Weights of a small transformer language model: RMSNorm before each block, no biases in attention or MLP.
Each number is 128 + 24 x the weight over its row's rms, rounded and kept within 0 to 255. Layers, rows and columns count from 0. The size above them is the row's rms in percent of the matrix's.

# layer 4 MLP down (transposed), 320x192, rms 0.0582, rows 292-298, columns 0-63
size [ 99  94 101 106  93  91 113]
[[123 119 138 138 154 122 180 117 123 125  99 136 124 127 105 153 148 155 113 117 145 149 113 137 103 145  97 115 111 123 139  83 146 133 144 148 165 104 116 122 134 129 133 164 132 159 167 106 107 100 121 119 129 121 197 122 157 153 137 101 102 106 128 141]
 [138 166 118 138 111 117 152 145  81 138 145 150  97 153 111 163 231 111 141 139 143 122 106  74 120 146 139 142  92 145  89 163 175 139 153  95 149 130 152 137 137 108 106 129 109 125 136 146 140 144 126 118 143 153 126 129 135 116 112 107 178 147 165  82]
 [142  85 107 126 135 117  84 119  90 133 142 133 151 110 111 129 193 127 141 123 132 136 138 102 140 137 136 136 154 104 152  87 136 124 149 109 175 137  94 135 120 125 128 142 103 177 138 154  91 104 143  95 105 132 140  97 122 167 140 101 132 115 154 108]
 [127 129 103 157 160 166 145 134 142 192 136 107 113 104 115 152 110 148 140 157 116  38 144 126 141  88  84 153 148 178  86  96 111 120 127 186 124 106 122 142 149 132 148 161  97 173 140 135 116 141 144  82 120 150 144 146 126 130 118 114 137 124 140 107]
 [132 148 152 110 128 117 123 152 155 162 136 138 134 100 127 111  54 156 194 141 164 111 148 133 125 134 128 159 115 158 142 169 105 107  97 115 117 104 123 134 127 147 153 100 142 142 152 113 102 147 107 143 130 138 159 140 151 176 148 145 145 130 154 107]
 [ 83 113 136  92 144 153 126 164  79 156 146  87 138 131 151  95 109 123 130 155 106 205 118 118 134 117 138 173 150 117 105 101 119 125 139 134  93 146 103  97 124 135 105 101 156 122  84 133 119  81 142 100 153 123 147 115 166 114 143 175 140 101  94 148]
 [ 78 125 111 110 164  86 108 134 108 147 125 157 151 113  87 134 143 112 118 137  44 146 158 109 135  81 145 145 130 185 102 146 152 117 107 118 105 133 166 129 114 133 132 118 163 108 110 100 143 108 170 128 139 140 115 100 123 156  97 117 162 124 125 137]]
# layer 4 MLP gate, 320x192, rms 0.063, rows 293-299, columns 0-63
size [ 99 116 100  96  90 115  99]
[[130 178 140 160 152 126 104 144 120 123 153 103 153 142  73 130 129  95 111  97 127 145  66 113 168  94 149 123 125 109 149 165 147 128  86 127 116 145 105 135 100 126 150 152 149 105 159 111 138 119 122 136 146  79 128 145 152 130 154 103 113 138  95 121]
 [141 166 137 138 112 133 122 123 112 138 150 118 150  99  65 151 132 100 115 130 139 137 119 154 151 101 124 153 167 134 135 140 140  88 108 158 163  88  99 144 107 115 138 144  90 134 132  96 133  79  88 100 121 106  91 125 165 129 121 160 120 140 106 140]
 [104 142  76 118 153 106 116 109 122 158 145 124  78 125 114 122 104 110 131 128 176 153 112 140 138 139 104  78 114  98 158 155 166 136 141 118 139 126 149 146 140 120 147 135 121 135 121  97  87 151 133 162 105 110 111 152 155 131 161 126 106 121 125  89]
 [ 78 120 142  95 106 121 151 102  96 154 127  82 120 116 112 130 142 117 114 127 137 105 126 116 142 118 112 117 159 137 116 167 172 103 152 132 149 104  80  92 118  92 138 152  82 108 144 151 148  76 145 112  81 151 137 149  76 120 139 125 142 135 131 136]
 [136 111 162 130 152 153 131 182 106 117 120 158 105 150 150 123 138 134 128  67 112 134 125 150 139 122  99 128 158 147 103 118  96  96 142 103 109 118  94 113 164 101 131 142 128 141 152 178 116  87 146 150 132 143 107 128  93 109 108 149 146 102 155 104]
 [144 123 115 146 110 146 121 158 128 129 127  78 141 128 123  94 155 109 126 175 154 109 119 145 146 181 122 149 140 112  99 153 107  96 148 114 134 103 103 152 163 138 116 116 153 141  84 137 132 101 123 170 116 138 123 146  92  98 160 141 138 159 125 145]
 [112  85 109 145 134 177  99 109 125 154 177 104 159 102 103 112 105 194 118 126 113 103 131 132 161 153 147 123 150 134 120  82 137 127 129 138  77 118 140  95 135 122 120 122 162 121 122 119 156 151 116 137 105 137 162 114 150 105 132 136 115 139 149 131]]
# layer 4 MLP up, 320x192, rms 0.0607, rows 293-299, columns 0-63
size [ 98 113 106  91  91 108 101]
[[134 121 114  87 193 117 110  79 101 125 106 134  99  94 110 144 123  99 130 145 147 157 170 149  96 149 105 153 151 130  90 131 132  90 130 108 139 106 144 166 154 159 142 101  90 135 127  67 154 127 122  96 124 156 139 100 144 155 134 111 186 129 146 105]
 [ 84  96 124 121 120  94 105 180 114 145 123 135 124 143 157 117 134 115 150 119  96  97 150  81 132 170 138 141 123 112 148 128 134 124 125 116 107 175 161 137 109 145  98 131 154 154 108 137 123 130 134 107 131 151 142 116  85 129 135 113 101 112 137 121]
 [154 126 149 101 122 119 116 121 148 122 133 144 143 131 143 119 133 122 112 107 132 198  99 105 106 143 180 111 146  95 160 164 136 164 130  86 153 152 118 137 109 137 104  90 129 116 134 133 159 126  97 167 147 125 122 111 146 135 121 163 119 158 139 131]
 [111 110 168 105 116 116 166  80 152 124 159 124 120 117 101 107 103 144 131 125 115 139 114 132 147  87 113 119 141 151 106 189 143 103 152 143 167  57 111  82 101 141 132 125 109 122 102 133 119 135 110 125  88  84 128 168 114 156 157 146 170 141 150 162]
 [105 156 116 118 119 158  73 143 109 128 117 114 141 111 152 131 149 117  94 171 124  76 106 167 140 160 139 102  94  72 158 137 103 133 113 123 127  89 127 147  84  93 131  92 148 149  98 117 119 170 115 126 116 129 111 131 117 121 169 105 120 143 109 108]
 [133  92  99 106 188 154 118 195 140 106 146 151 126 128 173  94 129 158 145 114 111 134 155 149 165 126 130 154 142  90 124 136  97 117 145 134 100 112 125 103 116 129 137 120 154 151 173 133 122 138 121 193 139 125 144  84 159 146 113 135 130  96 112  95]
 [132  86 142 129 182 107 135 150 138 138 130 130 102 129 115 119 131 162 131 138 107 166 115 140 143 127 136 111 127 115 108 121 123 102 164 140 133 141 129 171 190 130 146  98 141 124 129 111 108 108 141 132 112  86 178 142 170 117 140 161 178 127 100 137]]